config = dict(
    num_hidden_layers=10,
    num_key_value_heads=1,
    head_dim=64,
    intermediate_size=320,
    rope_theta=10000.0,
    rope_fraction=1.0,
    qk_norm=True,
    attn_scale=0.125,
    bias='none',
    parallel_block=False,
    init_std_o=0.0597,
    max_seq_len=1024,
    doc_mask=True,
    max_steps=8692,
)
Each number is 500 + 40 x the weight over its row's rms, rounded and kept within 0 to 999. Layers, rows and columns count from 0. Numbers have three digits each. The size before them is the row's rms in percent of the matrix's.

# up: layer 6 MLP up, 320x160, rms 0.0691, rows 64-92, columns 0-159
# down: layer 6 MLP down (transposed), 320x160, rms 0.0689, rows 64-91, columns 0-159
# gate: layer 6 MLP gate, 320x160, rms 0.0687, rows 65-92, columns 0-159
up64 095:521578484540476586481466461464450457488441518586408443447514540506536509474507488465513495410513501519475483544527467594518499558472507583482519512434468507507601500477478509430444516416552521481419530499434459480575462438505490509515482484406503543521508478526547515443510518491470478526484524522541567491472544503552532503474482490511495498523431497557573477508484501470547538497532494505494502474467478515596512506484447470544434556546548531469465548539464469512517537520447558
down64 094:494538446533517542481421512545484487512519491525526485530401553575516537570394539505490529522528455525489551478524486534447510490482501524563511523552450505505489502510585547418513532488578490429543492492491493576571503510519460518533521529526509535385485507488475508555489510484510531499531496553540509461572512458541431436461566450474482501511451505528554481534475526527493523575558555467468466473408406529532490530520505465544460541542467453420468522491517483490513507449465456
gate65 120:499453473471520539497498470501482521515517579472569517419500482554510493525556498481500471516493513550456546550498476468466474499532518590512520522475477451543583557497434498504414478466465530460546519458487438541538485553511537485556503572530503504554443516425510487433541501587534476524526452530513556494523518457439522499563477439515487592508455499428553475459470516525462567538475473507452539524493552490416489458543476542453452516514535527385546462507549491502486512540408492
up65 105:526540445574448512429490460537541533491339530482517500529527474520529512524480563541398544501475511522539539538432426548549531529502539484493474490460499569541505456532452498471483528525550406453489530467498528539524532503512536546513510518468448509480470462561438547460553464573539485532567455577463473438501485475517486456450508515468570529506491466511459478524428498541477498470518478486546466574481490543528536548594497464515565494526516469521470545485517524571511487482504518
down65 108:537482475559507462487483467586425486527506523516510542504546458559488458541470558494501511516485495556441499547504529499478497560519508472507515494487485488542429513500522442469532455454554469491544513516484431526543558547468479490576522572485432533505532513450535520447517482516501451535529444482460523520522601477545492499455536459576442584487508485462424519530439493559485547458585484556475523543447502477487570552562579485430448523525492473460507467516603527538435460551503528
gate66 100:607539544531494453480506542502453506513516511516493474490447454565509446489513537496579516503549506588489461494498555485485501498555512457508478457523398491468448478516488470470508501533428440490524606534512496547495442504518469469497505508446528500516467424548531508481486496548568536552493460471536441504519531483430500464520475522520486563529479494474493581558438535514497509555566515542449535504547606443520457416567536465475437514520535574500544506556526501445477537449439529
up66 099:481540491452517531527554527495509438463519460506473487440504518540509552544472511570515442467442511506467506456473520461523496513543427492525516464574587517483463541484552523544469483463527539545552454512498491454448499543513535482514487432531528451489534558529546484518539491544519432480418457509522500559464626523466419449514488538600495467444525486555499478431517476510432507428512563450535505508522473544448524527461546532477452451535513484452580513474518490494540531423567555
down66 096:524480506482496493484571497609388554471505454553500445446494499523506530574526501447464529548441476503574523430397536556492463537501436573447524525491516442509487436512465509446524467489493532514443486501527496493448538530464464569502529578516505448544542480498496508470542508497469576493522441443467426512512465516534468504552504537475492475535471546548509472464530466515541473456424506472542455472546500509461566525464415535431512489553490535525536517562514473444528439471524520
gate67 104:406528522493487475545485474507514501550490539472542462476491417434517427486432505566476459490527596575435471482503582545482536515579509439532559518527613493466551485544493443483473444517521537509502441449494432540485532500510454451528535497498483505469430532560503471485467482481459503539525494545459512464489489510491538623444498504470522436587566497520552488525502448492558473538503557504449505521467542544449467543522497489512465490458436489508460559531512471536533488497450504
up67 099:520536451461525505459501550532561536483534497542575450524491541560505483546529475522579412401463573449553447455519434499463538531480440533448500554463445467531461492462561556452500549507482519505514489425511501529534457504555575487565465499518525501499443500498520527513482499541495497444473501538534527550523467559523482487561526514480469490468505585496482530552516507562523472514501453457522467491445538490535529536564547412497496552462516523577497489507452473439518494396573549
down67 104:534482453504484480514530528512523467513532579542477450512495537543462509471429512586463526477546546540503554560615496478571510573553547459534533525542479509536513523558432449503456534418471522494477536461444437600488482478402544482515585474476499455521448487486536541527465501505554462544538512513504515496519438445463559534495538426463494491447507489504546514493593497537538490478531541539500490534551518515506521531507484535483485504459486454568444529479505584558480557467465533
gate68 114:498414549448535489434483547463438461523497438494465489433488500510535501495512574465444570448581490528492482485463509494521521493481538484429494486488491548589487557453455523499493530451564435612514540540541530517481519436538530500464522454520479463447579514550587542475568519578503506466516434469419516523422488475560475458548514509489495516524501505493574404536503486545487461522518527457550518468464482494488490491471515445455556483536507544528518457505518465553460528556529493
up68 113:492510499521521377561474567480529397473450484553477542514538504486540399466507482518476555465472541458498474434510542431514447534428551522532491490520543523487451505436453512537547491505500496539513522550505466533462485481495457530542446542520536508514449458478398482449524448474504463464506504562501419416544537446476505486464560437486481525531488421515512540509497432577509560530497405487494559529508462504475494440460503550448471531481489557462512476524515472558521539514503511
down68 102:553448458502533506471414499469454478581559505542491522549456511486484520516477548537480546515543490472513429496622495550510534511467482500540551502503516516531491501501516546483466526523469401484447568519580481461506513479472503533405584511555438501454482519526483505540542561452492538522519527511498519535488565459492534505516584490503494539502536440461428525516459443504469497539473505500448513524503556478512514436500535384432471538419519436516519456489450484586471476538437481
gate69 107:505536533484506478527468534485498578541480471570548435528466451577481525517443415542503548535509466586542451572504486477457487468523509542421480512518477509474449560541519463508499532549471480493446393474497528476544484560499511556517479504541477486527496390521459491453467470560517563514528466584571512448558476451579491476528513572525466505505450470482495491512517489566451487424498489555443550502450494492470554564531521473475502564512427478430467488498487498552525520518520540
up69 108:480414437486469524553443525487511496526479529485459559500518522474489466534488508501500433571500527456537527486471456522434507461505423511523503592523572488513499569444480527597476471555561497480518514394460529501540505483519466461513471498525512467475557498478554457494446540417555519465395515506505454464448538478518462502524482576536502454507379446525484479493468481563461510519550533447543484487468512486505558420466497497498582528519470530461476445538497495488565485493445452
down69 106:513447478526477574492607534534542522561503434545493479569460516475535473528517518508511481519438482531518525526530463481474545453527460481471465512520464541431467489429486498506483516485552568493425529508519536508460551561490520523384553538544521496463505542464486563451505456456545487455454502497518449525502463474576529536558434519549495511514472510521494496478501460504495536507585631456497433487461432455495560448452448523454468519537535578463506482515468455487527419539496509
gate70 094:531471519487520501507476550482463421533493556554469523420487526486581525494537573475448487494440584513553537525553531409566493576415480481573474423536459526522509481508484488459508511439453467495522461530536516403547490487545471457527501467491549507488520508442458492544568488463479502495571497531455505547519470479429473441564472480512452539578500515490495537537453541506489528440502480429485546521508437494412525456488541505558531563497551557461475519508461478520431490491519478
up70 096:501545486484425421522517457479465428514516514483515500508465528591494469503507567524474492447514541476494490512548477528476463489518577537495518470495497531528525513551469522474399435452489468547558504561516477499466482447519529486473480495489390497440553578484464499432579437539497501546521514577492540481511483556480558575529498464528472502507474527567547505485522457497566502424463478532580582544447532456426524483499473452463534534538456465435553489558499498551491473456554473
down70 094:516465509531545505428525511520505461509534482575444557464494466442465507519427526459519416534474543502553551432505541457488428502489467503548531502513447498520488483539509490466512504456500546419571501470544477507548503600455506436507496420417540511563544495481526499522478484458486512506537535413488428537509409488503460490516513447505497469481495497458417519501517489453535560475522486498473510522476523499487496501469500562521462513461563480506584501417513477493365422513474424
gate71 097:509438490415482500464507602450414474552500476398488500471497517416494541452513496516484504476495475462450465489526591477519483540512519514502482496511513514500492505453497490532520473444468495586522477472516458446522503451524423522496485577471527540494597429460494468487511560457506465491561452530471555523500460484452602571531521544550476510466471474497450554484433476428510396550461501547548568478493479490545546493516501469516512546428507518525534441473487535529524437471531520
up71 094:543531482535490474534511515527431562482620538548471526496467521568498530506449463492497548502535430452573524489546572473500424444567487488498467538560513411494534505538512471492493502514523514509528438456508506531465533452509592488563517546531487378447515512533473521536502493470552517487475504480499468528513509532481487534493471503512531439482535531447620492575513472475504524408565554545552478587462493485518496480467539524492470466468540615491514477528498529516482455525504477
down71 101:506529487489499482563500545476527494509515499471515432508440486555554466471403574519488548459444506476528493471539447534469467513496515473591479547482556454465453509552494597526539522506454518522428515458468471439549523440492512513443495492470457467428538453414434481486534432456470540520489505547470550504535538491464527573547444417523463567511549470462509509467542443466518515503447538479458556452524513517435574495527479501433507581450528486482575509538524488481527447485534487
gate72 088:586557565474471558470477476597514507484447482531538510532453514553500483479436457478542531439577498527461454469493467493461455501557481605481459541469483423513525544456459463540484480533488487491592510470497468546518561494511538560488537507589504540500506532472468486451514401475442577510577610507489524533478470491512529534518527506482481540529405489523507524448545493521461541461490516486520517483450533526541482491411495444534523516528499467447518439502539460510444517453524493
up72 099:430509430469520535548492466492476509526542514494477551513560514456521536468517513560425523580511511476478563430552451464478531490532449504522551580478499554539477462463518558466592499449538478451538479490543458503470554447528433484516522498447429526463517493533512442557441572543486515474438504506483487469545453554542486557417417468522489578453525467491512525471443483484527440496553500499522467505505500495491462555552493560418537477488506478440474599527482449502548507511455480
down72 094:486507489532518473583537587533508493521567468521454508479451514476515506529536552484507570571484453470605549528491524503512487558518511516438510529474503463564426550549516497483507512507495489524518462559574497513520495505506543535459548437523457514524513462550521494613469468430505464490465532445516435522533487496462447546458550500490495459554480492480470530496467465538499488597487485535485570499474423574463575538459481593451525448547451549523496505580538464452483462564521529
gate73 111:502451470480458484448491499487554488522518498524561555535497438543526502466513508499418497422477562434415535530548464530416564508458497519473429465482483505513524500468495417513554511415521490459512521490517472467571515530515582454472568424423401489513468489555470438462519487539462513436520491543496466522508536465497511470431514540476492506549633491505558514499521545469473485497566497581476440521558514520453517513524466440480467498482524552444497467487526452497512552488507502
up73 104:501594477530548528546440468547472433575487470444514512529479392534449536527533442495429509503482506484522467546511510488483526394495428579562527537499520582483512516439445447586525488455533573423518531468527481519436546549535467511531481464512488487450487456536500502519570493475476471507462530547455525496464467450474489498567459515473519476556525520488541512508516539540495507494442509506464521500512510445454500537561448462503557490529409530542514531403469465497459475451475535
down73 104:485567446486503589562521517526458484540414421478483536492477528498450565528576414513512504542517525583440515541486507499501480541508506492496558498529485553475487481494501595489537486479439548531470477437503446546480539509487430489535459607441530523579487489494427610536529483489524502505407457472505531442504444493484498447525506545474506514466510502428491519520510494609479516513510448522466470504477474413454511511544513533443508464454466497508513500518541459468436482465472476
gate74 100:512480418450476527531479449532583547461581492465496451513506520512530518537439482454546477515410472566432493489544612570541484538483515433487466496514499478540536488569522480476515435512493463518440478526539535495489492500442555386543449536484468559455475448468452540445552543491470445557518529527534437533524554492496491464530554520466505440429492532480484552582489531536545490486470511426468430533497538464517518559540504467482470546496498461469488461551509473524446493495483518
up74 099:507597521496510559436454496464518507552459503484524500513479515580533528550571554526524543420474478496539484524541481478501441495519543551552494498504548486554490580522443508526463564533498503500497531531446490494409530546556522554485482486507520509504467534475471517542517485492485527510517425514510468451536483481515475524486543512569531471591494536515434493498521552527426535509461441526479479524513476627506497496587510520506452539555458617463499441513471522429390516453525470
down74 106:489509514482543526552483474472460533465537443483556512455496471560520538536494507537534493489486480534488456511508529426530525515513494496486511425484523477548574582567454523538481482510535583466430520529479528479472508553503530518483492577462484575463493446479471497489475525477559524504488523536557466540534556512546470510539603453524537385496548526515434518519528502440497535488505473495445475614444480570523453509553494469546462511538507554483470476504544448547356456546497501
gate75 097:517576495538487461498458490506479484458501489560533481503493496479452501541496485541477471497485505515501449475501428511551569459552538528518499468488414569512521600501492425562525497462511458457514443563595484521548441478562549499495456562533516476529510560529486483454489463536491494498485474460509478513528438497525448469437475539518503467549483477465585546477545449512521524441516562531482500529500522615498492462430381493510497461563465577504435457599509455529520470516467518
up75 097:485500522484499409467533502523511490497489503456548594479458580465479462524425464501468522477547491461428485544505532509571486540591465531538475475445521419564443542550449598541468446500475528494495514462441485461464478493536516493484492526542520500460485510554526476506498491456485495471540539535499475491473553552495453539571518573492459555556517569527445508571524503517490493502450523559546449501497463474514460535535483456566480516509426458533600429467591532538539495471471545
down75 104:454470489440519574430481444523528468475457454426433537439434512556516441515472458431527533491444480494466489540510486561500511503476594491546563475470528480471520501503453499520505545511502508544468464510514502555460562397567495473461479516452489479500523387548539495508572441499561422491470513496576464439408519489545497483502481501577485545546476510479473493488467408527579464537508502546449526509537531474505468532484579527479495485488503514492460504477510480527480465509444430
gate76 106:474517520486489552477488468560465510490539498546478451465416495533523488469441461477501540508422480516477472491513457551482557537517448504525561541527541447539498571465462538450511521529449505540530453486542507459515493491542511524509511498452422456474500462483411521485490498492403500571462534481493519542491605485528404504544567536517476488495465498574550522510547514540449532492459481600459403431434510525502465461538556507497473485376519487469512478456558509501551488535537534
up76 101:495456551543507481527562502434423485486520556502500488496506469548473527456550530540522461538541485466562463545549436492442460521549497577521476509489556514527536510466541499561525457483537559540507507552460450512466483423427497523499494515536498471492460555594471484517499505525495551511504479507506557495467462586512561480529449495488491473481497579515557566548490514535525478521432561529485492540527566596464578527520410431540475457466540529506547492580569552496501503511475583
down76 101:473490579461502477560527474512503455506480522566524502530441460558520474514529482507570468598515550454475477495470487518533516479543476564447552482498527503439464452499556468516526493553527464513501560421542494578535507523504512553458466419611553541495465481555410490541471440470551425472456484507520517496506472555532513503528453498474459503516532546528531572533424532506482476566474526475469494521436585552510477533506470618494495504520491569446466499499494479468549459558519504
gate77 095:463513486526569552528563481500460495564495421521556400522453435453539453507443541558469518505418554537487520490518430515501468496486508556435442479511459494565569518475542568458513530530490558424450486437530502497468486538541541438492423489494477468516471515387501552500535515493556458461507490518461532520462511433457483557522516490503460554495550422461445491515470462472492499560521488518502501505486470482515504527450461531448559418504523426535499508453475545502499581544509504
up77 096:514544533522455493481465520477459533461517518493558501508476552430463547441484542472526450526550510506466509525512540504461520459605537595552470459450584591449541487482439458471430544572516527501499499506481503521462562436542461488443624529572534562470479514529522401546507526464457532533519541521536477448472497519520554466457499491529477506567475526475457557481551539478545497543483510454537544446452466513538514438558485484515495552493504564517499531508509522484562514493445517
down77 094:526477526515523498583481520497483475541463554520561470508482492456498508453450493534477512582526538514442563407438502466519503467491482537438539488534524471492522439474553454475467509454476477480438473484533446506490512421477445427494425486547520498562476542450560522530542549438460503523449395603448566434441533456468486488483536513464503517495436543514507415489469466498480515533537469513608492553431497536511464466506521436509512467527494490539555534442567507475492513525484502
gate78 098:531551492555466476526543565498555523539422549554600426543486471468509455530480488554520478533482552472491499522516503471434435487445521518551508547507441456538509500472535462467524463476481598544492495477521556507503528531516543485584440531502466513512481495547537557530536467461509455493477431513453455508468477570474449479486522522533467497511523455424538468578504544508475498438579508505474504543516517528437527489562500576527521454500480514507510432454472451617439502509493596
up78 104:525541536505441496489537644487531511498556459478529523591444527542498512535521498547548462483473478523509526573506453485561547474499530529477453483500507532482521464464491504499492470560375466511480550523485452565499453517559483462462534548555544508464553476497537497427422548535456524514472510501477441454497480490483510448510515542486503537475545430452459525504504501463436543535514484472514471447444539501481462446452561526560519524550475434455443469444573461556524503443580510
down78 105:537536514531453569603531481496445579514534525469546454495498496497431481472517489568487514477495563550485497502463488549492499485571522510511487486526499463455500516513539562453549528480525585499522532513541566478506519566497489484521518600515499545516473489472437507431536477507536474601476373513462493506469504564541559501458424569514484455485408479507481483499503509475475463496507507480516470507534531548499528562579463466502505422440495499542498475518530431561593552432494499
gate79 092:465475534521518509534559470494461499520470513561503500512534577495459460555488523450470547511508425565504426533529514593437470555595504450455532482477545420491474500523532545516493478411487530456543435595565501497480467485514513536464462496541476457495476537446474546484456503494439464490487427538542533499575492566443470454463520442498464489515458419441444486421513485437523466525528476533525501512489462603487505581511461546477459491516536497483485504486493445515529465550536509
up79 101:524507417519542460442547471572507469398507445443530446538519500504534527522476504551528438473613530528530532501455441485505522502510462496551479554527451537542495489487496516523462502550465537409549457525471479584477462464471542435515492528500494512519453518451565501477496525576464504493517562556454501420550538507504522562508466492479468495521537498479506485469532445508445537577530464483465505534502556548563484511488544525505504543535566444527487474470493542482576528423391553
down79 100:528512469546556452539453493490500532483462500506450496420427519486553516400485457537537507570531462434454519532494530467487510401480521477512468413482517489498479488494474433470532534481436518447515525489500507505503497525552513583539531552488457504524500529498498482488550545491462545470499540507412558552518504503423622534455476624488477524508493507559455497540514480548537541548480487442510503534509496530447512519519500451572566503511474499438503508628477466562498477534508516
gate80 099:521521556523507443529511543548479586501568503505519383516416450511526557459468533525491540468420523494501594499479507450469472484482585441494534481524495521509454492499477496534530465523558525525490436531530518487464529490469466601569473514508487506461460513543490476486575452567498516490531468538461464516556501458517469508490510518532582468472503389419583487452480570458476491505486490457444478483560493515543556515423518412517584502488485480460524511465473520525512466532511482
up80 096:483511462452486446464456546428456536480514473453494504479545470558519594569488481472509479515519583481510535428507521495463550474433523482590542439511521517474546498503429482431549435530543457514461494466465509595478511520476473555515472472514473516524474515499469460485622498529474515488614550535446500464453464528521497539479484534478531482529417485491450474466553487524433436471502453532510481460468504465502458492487457460511457551459514465500576438528495562525539502404482501
down80 106:424564489501489506452494561481514485580480478478515499492497473484489454503544489541529532518465540517526509479511521500521484588520497466437530473515542528520538494421493498543530438458493478496546552413519496456479497487448514534500474539473510522529441430488492440451532473507491561504576512463555503494534443461497507614524472482535453564476489480453515538510466466512483546438498483380484471529497580444497539462525413478484467519456430457482525587571549538531542607490556545
gate81 101:507499486583489500473459537458502478474554538549385506539512477509441526543546550512449528536503534568543558513476525514439472546495463542518481511537462508534502480479570531448521489532467478514587511509534585535562500532496436509528477525491498481498581473496475438500480491480471536486487495505446548495479561540484436514510494471482510492521512580485593538575528494505563465497505479452544597497510509455515552534566532493513524552519524405374458417537538508498439515543532525
up81 096:497445542493460493519466519490532548504449527427441523540493502505525461531426464531586517513430574559484556494542537456500544562508502471502430400444525475470484464479438476526492456525517526441491469418574514562485488512486438463461513403511486434447501516526536530508546506516421502447517478442505480497515578505567500427519571508517521481484500445491506525479523605475452488530489546458571465468509538465497509509514512481543569524503536577555548522513453516535497512531515438
down81 099:465478549519490540493514514518486536512463537480549438567519548530541476438490483474573463501491536537531441448499436553465467501509438474550492460478479534446541468438512487555507490520518496549501528516552589526503528437503438459507557496492454483464447499494438475442508441544486519503548478460440500481499501425527475479514440600482510467405462526474418490499516459422423469531456476411469480472503532520435507527614469490517489533451498503461508564519445468497466492559556442
gate82 091:447509443426434415588486436501499511474515495548609514479394514525460447471507485548435467545435476624480464567448457494455494551452505454473497505445416453542439481467493467556509475470420495509507464585573504448475507464506554452491520499447499547479503531489532509508431526480499522457489495504531524499512506490484475455512515461592549497506510485489459517439571455511550493487501514538488524518484478508516472501516481476470452480556444538496484549489480535487513500552541572
up82 088:563462539421488513457523549543470476459549451511531478461462512512497555524464542459530578489454496502513507468453521462529492459554417543456499484515457515564412591497557439433534548493491523493516523565505412555464569505478484525486532504469489577555511494456487467486444521529476531509499498435523526495482514484473536470616526430485449531526533424516542500460556457546513498500489536558603464504497484534417442490494483569447511468493522476583501490547480507528496519497537473
down82 097:526580495520545512470519516403494494524422567512498522463595485508463506508428451460525532504526527491530488503499510473513509486516504487543527478497507518473485438470540558561478452536510482539590484459472504463479548591465454482499510514459537521485473459447551468542541553494562508493491568546541478458454477556546478576516471498489464539487535541478451505507443376457462535535378428481548494449522514466470561485532471430484473532511455510506516479547562452475511514495416445
gate83 097:460473549534418548501482561464505536483449545509535431568448531513460494412455500527462485466577465534475495432534486542433514583485530450456519485481464510532541452497508569476521500479480551503462562540576464465499467427446532470454556505498493426519515543579453508530507480498491489531438479473478507574475596474531553484479491562486468458501504452445503477566458502478474544490410461489536465432485463546458508526470454546472499547501606512539522475490527473516543514536491479
up83 093:576459493535494521490465501488491467468519446439409482537531427516513549491487471464536531445462479450489486509491490494515449449505506546490494429498457516517483445532504534483530484450468506536589570482478474510472524541520525548598479550492464522492542427478488454454524478446485537480539484452506462466501543470499570484484515437525496469495424567478512515485607443460454494476529466510533517477504569537502565439525497573507461432545420439457465395512430551509529539445511444
down83 097:480414475483476486428490513510455453488489623500486504473515525446452523469544497482487519494562499478516500510542537492489515469545454539528540445479479550460449504468612543497587526540429422461521502530496487528491505471519528449478490457526534476478576565481521467524532582588532535448517490486483471581453511485490507562466501505489503447549550536544506450495511539475529433520572500517491545472478468566504540565446459440541497516480516461500547474583557583479464507569457524
gate84 099:501526547484457559485499482486416579507527512558481457438557477572461538571555477536549488535469531524432487496459423438491571540529570529424521420545527455516487544483507531485479481557519513493456508575509491424502413485449487509508510506501459577492455548495575485455477515528493531495574504462444513560502458521555528444504501448529521423558519484497517481528511504486529485502519545517504478502447524519515447554498550522489604437469515467446508543539441493506504492501598521
up84 102:529463490463617506564530464438513484488467505509488491553501503489632536501543511533546546517514451447433497534548501448521504520492489570565423478439468489448523516491482454456519523482466501520530494474545585553520468538430507510438562531554498517575551542549485427532522473450505526610528554498540498464525535513445492519490524512503465523539527492465505491478499466484452586472544515499483438491508526530480473466519472502517420499427520522450513552538467524467516579493423449
down84 101:523500518538461471527510528478430590475505460525518489571498517491491534578436550533437516507536460479436540539512492547562573475582526495575561455483510544398471478450559528476495419560435418450505469487513467544521542461497519481491481414530525555482501472484497537517539500503494536509473512510399488551442502458478490524500491546502573508467480507465521478502430434538445497482509552494479548489506510418511516528512554385490525519464553448542459463478470504545496472523457501
gate85 104:534539530545524508546456461502538445512584483504501529503495447474524493508552512453550493521539528557462540447595483511480437473582499439521495503506530497467483554551497485479495539534537465510511548440523475458520559538475459538530442530471408421463480504518516490542458464493532519576526508539476475538502580485500576592495587472544486444478466450516479501518507430464428536526501422551471522526449537462491566485576457511420473458509448505542493437511486458435482546455482507
up85 105:496521473474470510475507533468465514553488466534486477534514523532535492502482451480465577469520586459459498457495467584519544494557500579465500549507524560504445417469505471609427496516477491496429459486546496468489471507415438469484414487527489442528489483447421498455477463479468506515542519496493543423504441506526466505488476563540523628546485510459500462505522461491479492461488513510551569501505545502495521515473565402522578478444438511463510507480433452473515460525565453
down85 109:437529437441557489496502453506476506519445456476560444501517546484500497458521518513467541480544581540532554489503537443522544512461484494411475503517469487437491472489467495556522521485552413474493519463535546550527477421467435476507502404519526443493454518526587550472522518532499479409437466455438509479497467508512489499504434504536511488556512472475446445516555524506476500528453491442616511502519516486477588506561517407544555516467464506473487531507571463427518528538551517
gate86 109:548510605514477535500440553552488472543497554523533480548485494543452507532438528485498501437432470563488493513505552430509485442506550460558530477537596555514459573522524481515484554436422488479524494529532571473589548543556474494554495485497511535479512476497502494491459534500498584504487473534493445474543516532514508500395491603522469451520482408475514500545484471514465502468489510526470495473520447461504535469484581438407487490537446498452534536532461572520456521504540521
up86 109:529543564519461447468498519517462466518479505595452504526457491544495582442481581504479548500448491509525511542531548515478515580467570474428490444409596526474524492496484550496506504558461568477472499477496487511530527451486441460460462576529494532529523497501489447555540491463560492527428463548486488458516533508513508505518532422498498546541521494447530520554473539472438455522514540453457580486523577470466462539509508567475471499461519537559511508522394485528582505507527425
down86 107:493473480517477578547506514487531548450493428546506538479440463394544584456541485546557514483541491483520545584543529512471463541469554495490435493487503501504466509461479566515551479488496456559405522497556517542512470533465464536435512579476554554537528561479461448462489511489577485486473582474561543539546444486491547471444489518487542481451505536531536554463468471465480506468584486543499482517509492480497602516431477495455472453429568479460508561461480495478509481516473472
gate87 103:592518411517562513488475444504434482488583441515490481546444439531469505528513539460480527515522560458558495458460486534456525537522430528506460502517491441474526511471436516483434573555449547556444457480451458518528522458480472521500535517526506430418514460441533494484527411443432508557551526487489536460576504524540470557488518489487530502486494519505511456479496593464581514496500507439518521488495535533516475508482525512600480449518519597468449552505552530521519474524542524
up87 102:522513466502530476536501486462466438556550490525455501519532445497459461495444430477553520572511504521529598515468461472521575498464497490503542460559481510504544502524472484481449495620440574504477502495462518442544469502415454508457493484453453457494503555458526504563479546487439572563559456529456479413541528478507500500541421524495486545476508570490519428495589442506527495469478494459481556499444523519534512521505494543472441477573497480456456466525452518422507479523506585
down87 104:569478537492510456542436513453560525487552547430618477555536530421467492494493443537455471440502465471459510595529512488458555474532498539524435523528535596488499578565532539445475480464512492434547462577498554515410544541513537514499512541539584476484467448465504495461458538578498505453509522492504535492496588464453434455531522528504463515531524553451534528463486486447472525494555575500528529530509487473483467549504520514507506520512545445508465454495487438490505483485537500
gate88 095:577555448488553498482503502583540469468512498421513538552547515500505448491475459576540532531503532464410522437480429460429439449492524489489520525502466489442476554483484549474499478461459507438517536570430500493496552479543505539551472505577411480450499432481468486516453485471457474506535627487451427497508538509483564424484559496444503529492507532565522525491531510547451491565512468495468517525474475494524451486418552495463535503480513509496481451490505433471522541484574520
up88 101:493538543526531522517484504475443529434464544549524554570568506488501505513483515453565511519434534551541498507497455487489442513574454530441491548515542483494525463551466594536389540509440471499508439481517459557473541452519469518553498566535507442524486542558559542524439511519542498480585500495489521475529487570466497444481492428492531524462521475557516501485511481510455494463500482465469497502563507465447435601501470435579525521564471546481495471472466502568552511587466455
down88 098:494548501476492510477497467419482512426457581538452448433458480458496542522460491485462503485507479535564439474532549510495443520495500515489529559564525468496550511480547576525442432521479497433504489454582534459496457508426530439511541493475491475532498498422525469438517453483451355433483405496506485431455467467511543474546508493521421485503463548486455526453516455492549471533453442475524458491515533505478522543489441542514479529523527582504511532490526546576454507483486518
gate89 099:520511451491521521463566492452480495503484495547532503462581466499537468516532524478478494433472549489518537444502559454455455519516544498517545438496460501454437552554468488513402515474611509445506469568456486478565487513550525524480506463478432486550521505534493531493541537536540500445470481502445549536450533438487502516501484560487575498477479531430549516593501519504511486526467522539522495432501461500417411486568452473523525475498484512465548576612537487592466521530488450
up89 098:520547548484538461557491460493453489510478520536477561486450468502480433548485512519499456487468533453474517526488417479530542418454449472473554479481466549520541520484474532544453438469557501497475505503573511527515562508522445529405490419470527446462414509440516538499512435545509548474547550520521484540552543488500565397506441440510493522473487502521480549495560525551518552471476490541471474545485520474502433507520511525558479466482492495433454420539619472587464513513534486
down89 098:566399478471518408467485513460508504498484445426482517486417464466538622509501496551441516548494492572462479571477588453473417513495468567512451475514545541517564497554571535574562508524496479544472451547524549565526500461540459514528508456507509516456484466510477518484510494488508474484467539541485493452529417543445545508485560516473484519462477457533528542468528471471442478533461454461520522529607524481531456541414503504524498512499504461515531523519427504481486536520484544
gate90 099:414537499516506436491512481458503490517484571510596570478541545461549510514507526512487462477447496449528507469551483433428540496507518462465483592566499563494502487469489526485427507482528381450485535468523532421474475531515555477503478490533535439513515517514500501485570446528432487612512551516510499484494512523456588546472540522528480547538464562426470435465458515468484505515501483600475559472539453493506530537564441515527521490461552507511507517554496557515465478471559468
up90 096:434542510415508466473481489541546578528534456453502512561503465542520435465508466464454424463540480544483460550529474490403445484464409446552438487510415483530507464528527475488562529497521522494495484523494580472529503549521464505464470454521545535477529494436495509563512481498467503417543492576500466515452510544471476519576491547476439507424447532507480437468552514522507532463561509518548469385474490451512539504475506524470486468478471473496612504488526466458498477535471550
down90 097:432565493389501536499499553553459494482496576481550512493482516571568518518455580484546462465537472516557521554494513502560555476571423511502489531518572469484517497452559483433506492500451540546396515488491557474488359558593491487469503447448564549479428494484509440493525538454496494461523535535454536534465498546530554467530507514499445559487519517516469514447528545540523480502501509532507483516494492549465540526515502499486490453503532480465507554590472500501534544456482490
gate91 093:502536562475538480491450441425462533451454562489431515427453448446521442447465409534555523555518537510442509556530542422480546524512523514509540491482512457531484511496463480471504424558493431465464455455510470535459517546479548496509555621471458482473516478504513473523487563465534564483518512493456574478559462522569530529523481496467488503537478470474528537487516514510521524459568462534482516490520513529537558459576483561432514511527503488485531437468545627476509529535523504
up91 100:463450515504491549495589407535562478497460491462610484576493519624509467512546496549495509538467490501533539478500474542476466555457484510539456480493476497535545518452504438532483511467513500506539481463490478468511456498508440530486500503530504473500548518483503465510516478459488456499455550432429548489525510434525501441571409464460590515505542502538485521490456363479478435522424500510504550476504476496515525553454523545514462570460503525484522581558434469472507476508454555
down91 097:508458471505598463523554541517461504516559526513482509529471522563493522513497437464512501468481450589464504498561502525482535513464472427474546533473482519566423534504501478526474470537538465469508536502569482467445505459472494496510507505568523401540488629484464428615441536515494558537492554455461519502496584465530473530534520546548505495467531486530457468457490499527472496463446469551621542470548471547537553487445504515544499470461471483520499489448495513527557530468559532
gate92 096:551411429456494446502496501508468435437531514476469599487516454460555542539469547502501493505442431564425489487501525504460488547493475510510491476550506474531536501528481555483535619500640469535554531534520548484511539455489552524524462548470432495478557538520505507482555506504445515534450455511469431446464509460496446520530558549482494495537509521468509460515483542474567434502493505497541555511565488392530521507499448539537498523458427523548504497517547502449515492480451477
up92 100:446507537459498525420508495505539555448505438463451442491451501443527553524548543537485493504489452594470509510511432476474529449552454474491477581471504530524537528500483513536513452521491446461538506489557498509533480491491483563529535455466510537392478495466530443515533550531530562516500529452522452462505488506534463451465533464495485458526524544561560451506515490536482403468463442537523498496456562553484358513518512536487472529538422434429509544497481504576533447554474476